Weights of a small transformer language model: local attention windows.
Each number is 500 + 25 x the weight over its row's rms, rounded and kept within 0 to 999. Layers, rows and columns count from 0. Numbers have three digits each. The size before them is the row's rms in percent of the matrix's.

# layer 19 attention output (transposed), 96x96, rms 0.0618, rows 84-95, columns 0-95
105:475543522485475462520485497501520512509498525472523492517485499490519457480482444523539500534546454452481531528515485505511485470474478565528523507505489502493505543514497526498503509531481531481505493476466531520504493476522533485494489482508533484534502476569503455531480496474517506491
096:497528517543509521487498518493500489505484473477522523501515500489509515462519484487508516519501459529522490527496476515523571468516468570521498489527479522494529507520539482494498490475502485523464551475499493499521566498472469519466538469466523477522566476496499523469510519499490489472
090:518489457502526496531460531487505464480510446542470460515484477496501498505487505538496503498473505499498487529444524490515483526472530497449514540501516545511509539502514466523507510499481459511579485489515468504536504472499483491515512520485525524472512496461494490497526521537497513446
098:538505534494525489496445506499521479498505470512513539547474495497553504504512514517500549480517512523505515474487511493509496511485540523519477512534462438482514479509509504469530489473502531549481509549477481461515519490498513471548496502461501456517457463520507461522498497512478542485
096:523552496481553504484505489480481504487495509495525507509476441502549491455508497527518501490484521488521481500502501543483526547540482496431475477527522449498527484460495522478511510535486491479500512468500534499491510520518519496494486479473487478461527482505502553515486534496455492449
097:509490511482468491508519506430473490502559487468525496518476509495494473475496496527511523492506486453473503476493501484525490494470516493518551517537482464485492524451478507492480474447491442488489569490506453489505513506523528512491492518484516508524498498516445535518492482509483449473
110:483562520514542497523474519476503523475511490503525474484474472487458475483490482493490488502524470490512500462513528476506488525542488518528473506515491512485499503476502525502468457524500548456550507512483467515455518482459512531486497501501488518494501561446549478515482461507450506497
102:543462529517455484485499520460521510493510553482534439472539478505484504494500476503496526543489508468501474517519473510494495502509507488508522549469469498460475509494547491502478497481517522517474466492482541502525521538514545506474458513460513522498539492445474502486496480506487512532
092:515563505548520495492478501509443481517505493506482537488531466501520530499496483499496504515490497514544529503493488495518497497502442515489485494446492472509459498471541513515465492471523483481541527508525489446471501480494486483487460522527538537492469523547473448526488491523506521484
086:493498539508484502542443502497494513486469573474444484490531531486500509515488560500479518504502489490501485491485481500442527526498513537478513503476490517471502493543540484468483529458508489445509474520462499495507487541467521514467460491490505484484522496482479489496491466493493462475
102:532491503521517517478528549507515530506519512495505464532524493453476524486456516442476506510476514485480497528531507540512501482504514473508497467531517527512518472555527519490489480478513546482494559526463472493469508519533513494499469507489514451487483495434516528520511473489473512487
082:491494512497497526529482494516492508502503493548510533461511516516525492490518497483479487506503472464542547511511500480481521490471458509464489506473493466484476526457528473507448564499543500531512456481478504487494521514498535483542515536467532500493521507560459466495505525459538500510
# layer 19 attention value, 96x96, rms 0.0495, rows 85-95, columns 0-95
102:517490474437485505537475491459485521492519513506485503531478520493498496569494494486479495496461553476470510469507516463511481514482522430496491497503525469512479491464443546512525506492475529492543508521503523521488489532540546500513490517534511512506466501502485489513483475488533480534
081:473505529477524526496523498555488515530480546480516505460504492488481490502486504486504508482525479514513471491553507526492520494526524531540472449510494456431491489489479512494510506465501542509457535481501511509519497535490476513476466464504467499505503491547490533507513494430510499545
092:462506490525472507467553502489492495489491502493512466457525518495473469456483495464557477512477480471476487510530510487512512480482500468508515529484539538454471488488492519540485499506492452472504509442490515511494513529504457523454481517502511532498560494493490521504508492445492526532
096:516482502510432514567491498512467511525515490501501485511506517534483511529521497473514490530526494489487497517490494425534513465453508529531523506491467541520495518495528518489505495434520514500508499522511514501473500492525479500483519490534486553542462516512517509479497469508539506556
107:497512499530528514523485518594538499522490509528520499507501492478492535534473496477500500523501508503486484495516503500448493489505486435518471482469490501540534488514490507542497523505554547512534484496488537532512493520497475505460521515522461480522504525506527507491457509466553510523
104:560477517475523503502537479486488494493502499515495519490507488490550527499475494492488536520505538517468511533481480493499485434487505490495539491493530498548517489504431480512498504440498488511498542499510523472533498517519485467498524516481501515521468515512470493475498548416528506503
088:476515479476545505522520511512477495517536479500518526555474524512470501487473540494504499489500477499490505494497518485527497504486502489488523430534528502573508513488492505480529505465487491462500572527496517497485527463471476512490513542543485443511482532522542521497487509465520498512
090:468454493453462493503494484439534494475505519494528452510495515494471514512546522468526488490515518498502487491509451486503490484498559490512533489516531501471520483525486503506511494543474520499471478503490482516529495536519540520521521458440469487490544478557517506459495498479500502502
078:510505488521519476471560501472489516483498480510493502508466492542516459454516491518522442483450452535499520504492525474514509468494443469527476508518474474527482479463470508513484483554486516502499515478488513502503499511481485492558526533501488533507465519516519527496494563509496518492
121:502549490498496488552472493524476486533523495495458530487473481542474465469472488548529528525492476515497485476503521482472494512511499528445500502512525506486500510438477497524470516524450453527488453449490498506493481478463482518473520522510507492524504519490450516521522517522500509524
115:499511483512496493458483516432506510482481494478497514539531492466506516522537482492544464496498538517491459474462495485550498500512475491519473485499488476499491485541517538500547459485484509451482472539539498508510519486545477536498496443496457518523490488508499502473480468518456505505
# layer 19 MLP up, 384x96, rms 0.0705, rows 0-22, columns 0-95
088:518553513521498483515475506516448472538503503509462523555478442549503525501499482488477560496497516505467495490503500528496505494507458555471461496500477545521552503482501523536490459530469512493509525474511533496505504513502488507510505547507476509537452499509510503509485497503476482529
116:501496516500542519525502552512514438520518544469509452514489511501473507495467499516463507513500530491456482476512492530480515553474541503490510504555506474473498486510526518493486480485512531545478498523469479528504507517476498491447468534484533496463483502486491525565521490518520477515
090:476471501496485473519510493516488460500488491532528469538457533486519492516453503460513515508521542546525478462462466517479519482460485510493480496511517500472529530510459505472485519506513512501523510475525517496474507503477546535483531552544529449473523525514543483480491484466493509482
108:524514508511512430503519504481482482520479489503452522495507516473491557497532494518535525505522530472501465505506482506508499539483519501477508517483476504501499492493458538467515541477526439445516541538486500521531484510489497496492548481510535510503443555507512481505525525479485502527
093:524453537508488521490485483475435508488527481491506506513515487544525463492506464473499534508471504486502517461470521482533475469491495526524522469466469509477525495522508522550516496505523523526456513513487522543519482506516509537528521513513530512483459548463509470508518465546481496531
090:461505513500452527527524488517528484507471486448519542508470475505437505559495485518515510532518496498507510506479509478513501525524486502469476498542479502492483487522545499519487499486497537531468475523521486515524463483501488474516509524550522507482510500492455467554529458500481524550
109:515470488486471507464484514450488453511512482535511469554473470510501478547455520481456502510507499516526486484482489492494477497527492477526515507493484465501472562494515481491493482448492501479536518532499480478520458474474501517500534522493566533545478522518525490509502492496469496468
106:472549479471508476490505518492488471483448446487515524495518503544529471532464513505521514517509533527473512485497521510458510490483535502504532483509483531519490492508531560465496543499504484521476492563501490514544484495509504537523493512500476468517460519496459474542493504457527513483
102:503487486502516510487490478491515533495497476474534461532478545488461538460488521493498518492490555452479492485489468474540436503477521474440480473508475476500523499498538483495493534473501499526505553522500496564495476537486478526538474482496497475505470511488518495475520494490470493512
095:487498507503468490470503532517486451435515504432497512500443508485468545533499495479487497500508550520516516493500499565468505470487481472496496510552538485513498506510512499495528533497461517537476513501497535492505530464460450501505494476504542522476484518529501498536502494494480507494
097:510512493506547484503487471498477492533506458498495457497516474532468514496504507515490522515526465500539467463473476471501495583509485495535470489532457463458488502514531525520474497515486480470481493511434547519487492489526509516466449492504502489466474486481505508517536490506469519503
104:482511532525494451513491534473488474502540486479514472533504492512520460478516494484520522517506514491501491512488483499495491527526492493500461470490438462487511533454477531488486549455478509523554519497491511488523511493455529545465482523473512489535452488523463490505527505551525507526
091:514460498517512503497468467523535485456548486464521460529512470509510490505455512439517526513506491551518493505492524515481466486519487474553491470509501483467494520534491500482512514480489513492470513493494512547479477548522516465500515504501514474448439495489482508522522535512453509502
102:524536509505494486518495510463467489518501482537453513482455457500467487471494507518485494493455527481512514464502445499448468544546537501467490504527474474474491504488522526473484526506468535473503517515483477526494514500457486490486475511484478534540511514519522514524483455468499545479
099:496494532478507529504471499468506467457483491501474501488513507539481519536512490508526502485485530518445485472517514528470519485490513521482474529498460528511493466522467529483470494524443550519500479515484498491484439486510479471473525537507488487484520524411469494493536502495518516500
093:463497514518495515502512517502496486493521497510507504489526489518526514503478500462499476501505519501509448549509448528509515486484490513461506494518467519504529535509541507506470514521436490544468494511471438455500459485477503476498510489522463500500502510494545465482552480463457548537
091:478502492518511491489460517440497503476498490487459519519500530484506500455463500524483547492513483492502465510521500508506502548487482525528459534463556452485541485517477495500483559528521513536462478537468459519507500461486490512489487501475499527519445524500488506504515509472507532504
104:527499507505470503485523490484502522539469513540522532509533472543509503522476459520488466548501489504478500484496482499531479494516470499513494491499477526521531498500514543472509506466443505465500547520490466494526517495475490508480471579538494510555526465475467491514508534483477474521
091:521487526504485517512483531469497417503485493499496457524501457529499518437497489509491501542536479529495514447518523489507527510509494507518496515529516480471497485532430503493517480512458519483506485459526486523471471472516527489471537523491539511465506558499497521499516496506501503521
117:521534504525460466498521536511508490460529491515530473494462536528457528484479487519470477490493522477472502490519529527534485484524509518489533470517492465449523484567518474474490505498498484551535482482522471487504481498476507557498506541464508503527479536513509477501502539501472525496
107:491565537526480460493480495462470532515472522473501519471487491518511518493485479546508510528504552477498519492467511478506444503504514496455493453505473527476528477472502508467510492523506474493519515477498488526492523543474438507480528520476511471539502491504512482474510493498437489486
098:519513495452512509497503489519505483517529510495458515508508497491467513516494449493512492518535540451500490499524466475479477513554508454444490482496468450543509518505566517487470511479493485524533495527515458536516518441491451497476496521482493522504485507480503482500523492526477476522
107:487525501496534490538463473503437500493518458525525470480502466467493478531519516478497499542515483535447488471518483506477483539499480515476496512533507505507513502500532520468474526471512530510468517455533496515508525520474498498494502471523460471559519561463520512544499514503502480502
# layer 19 MLP down (transposed), 384x96, rms 0.0706, rows 0-21, columns 0-95
087:521530499511518450512519498536537500493512508513535515478521529595488465451514514504468482488489518518469503456481513529508528518516518499478536530500543515472499517520503531501525454485481512515530532490479507532450481478443534505492514506496547504507469487500501520514505479500480516498
113:516496510481496510469492526548516516451519507524535507532487487480468499517460463455462525503512527509469479540498521548494489500500507499479460500497493519548526503504463518497491504471508497525471523478486496478504518489494478435474453510449447499493501474491462506512497451485522465461
090:507480460495523459509477487499484465509525533507503468496510525543453484453509465459469485499494458487526526483520503457497526540473513479485517504523524502516502508473541500443451482498494524474474504474499508472483485494468488517506463516453476519543498481476500497479532516524441484490
105:560490505528478482506495560533541549495502523558481491479538531499442509497486514502532465523485531491527518547514470478524477494494511526518529504498473504493481523518516492497475506493519466521474530526450514486486519517451493506478519493450513479502492489549477485483495523473505495519
099:496524486480490489510490474467487517539504504521479474534502490453522465509462500465474530471518496529474431485500521528495464530495507519486497519472564551451484486488483528514495526492498481569522475491500476489506454522462517541492509497496517486524491519519486489534533511490529514513
090:490499544484558472501497477504495517520507487512488492546482510465528487487505530520505515470495436495458478506502465518490544509495512477538532492492483527466494482483499524518484533484495467520510529450449526482524507522450494520437489470501468507482510556502513512510505470472465505502
110:534478468493508499508523521537515532471488501498459502527476535459448482486451512504459498474516510472524498526519519486535499477501504468492545474542480499535496511514492515518531508483496514501510470498465464522500460536481528495513470487529494472495540490523508495497534477523440450453
105:431500467481507510505516474473508517497522531486515528513550512553470457502454506496524490504512487495471516494489474498504507467496539483473547491476505480540530515513506502515514506553509478544500502517495564491540491459511497513505536491474495438472517476491488487496506503487503463455
099:496520521472486491535507462490526486507527530516518528480508510489538481507491480508545496531500484486484500462566488512539477475528530471537501490454510490540488471532536487512491510510505555533481523514522481498529515466538484542516483491461528512528498452475496523517497505535544481532
095:505495500475513475506495469470481481483521503561523456505464499498511471498471500522497509518477459489493469538519478514501515553492469542498491513484442504441482485474507515473491483499507519481495561455461532528506503492486513499487491466509518455576512505489471498516506482528488474485
096:510515502481542540501501522508499500483488468488487505543478492501498536473536494527514464538453492516514518512498524478480468549487523514494448472495503530544538469479547566562491510484500491495497516462525482535509517518486463462508513476503528498485488470499507535518518522509459504482
105:504446532505480504482507487479477478509537527486473475480496495500488511473534488512511460493530517528511442548474516492487494523494480443479475547503469484464483520472503472511515454475542486559500500506500501452506507501493522503458545502516509537547485486480491509500534529489527527514
091:527500518461494463512485490462533510508496484530496450471494478503505497516539534505538493523528513472485480510487507549521491494444523504505486512524511462515501534520502561483505481429504462519485524488492475490482493465531495488494471526541516493550494477544478523535487529512502512466
100:505545494520458515503494518485490558504488521504521514460511505508496471497527484453518468529507492475485509525501466504496499530517467470481486519494535509490508522553490518479458483531527560463465498491480520534490512531500505513450472487465480543490513540495489505550471458472524480518
100:481481510452507448508519498488505508544534529493508520490515490448481468482498489476503481486511477462492490504478545512508530523497480528472509494534521522502511534555544476503490554519496507481441504447443515485481496469552480488470523498490551488522488474514496476500509502512498477512
099:528506510505490472515549475534468529494547489500509497516505517484463489501467517486502489477519513475506518518514492451501557473495488457531490523487527529501508497482496473515438501487485502512467475400483514505464482496490506501521485541484481490475531516462486486441505492524505489510
094:502479470495512523444490516485451470462506522472490494535520473486487498463511461511507485518517517475497486522494476493479490507522522497484507472506562447515468503525458501455524505495527504520467494500523472505492520486483449508486470504463495520544533541512492546475490534492564487492
107:494508529507473509512527515498531521477486499521513539492517525510502485480480426498497483476457509508476506499476494487508494528489535558503494463536553520512496521481514501489487495478468474544531548537547522476476497484523470490484508484522493474489546444466450521488496530524515483510
085:494513500520515494520527505525533492499522522497537517512492460500462508478497505489507540472501493471518509473468469467485561462475517410494515478459549485533506491538483519474477470477469493485491496522490508523499485530533510493483500497523500520567503483543480515500528526514472474515
108:533501492476484475486540516480519534501473511498529478521479512521480497479500481527533451485505499517521530483475468499556506476478483433462517518488514503498532498528439518488461492518485511481463530484540454489482494531542532526479467526509545531537521505483521479494492508496527503490
113:512528526504528529526489509472486520528513491516519536517484535519492507488482416519512555522495433506512466489534538486520506487491543518484457436482506523473512466525520463515503507538479500499522524502492505480488514503478458483465510525475493485519517502490532485500533501474503461506
090:472501517476510488490479534513526523507498502461478446489529514508507525525513491516500472480556543498479492452449534466518461541501538501477500472505468459490465511482506509487512509466490516506536486498480486482506549534496518506506528500481499508518488468520478464527485548447450487493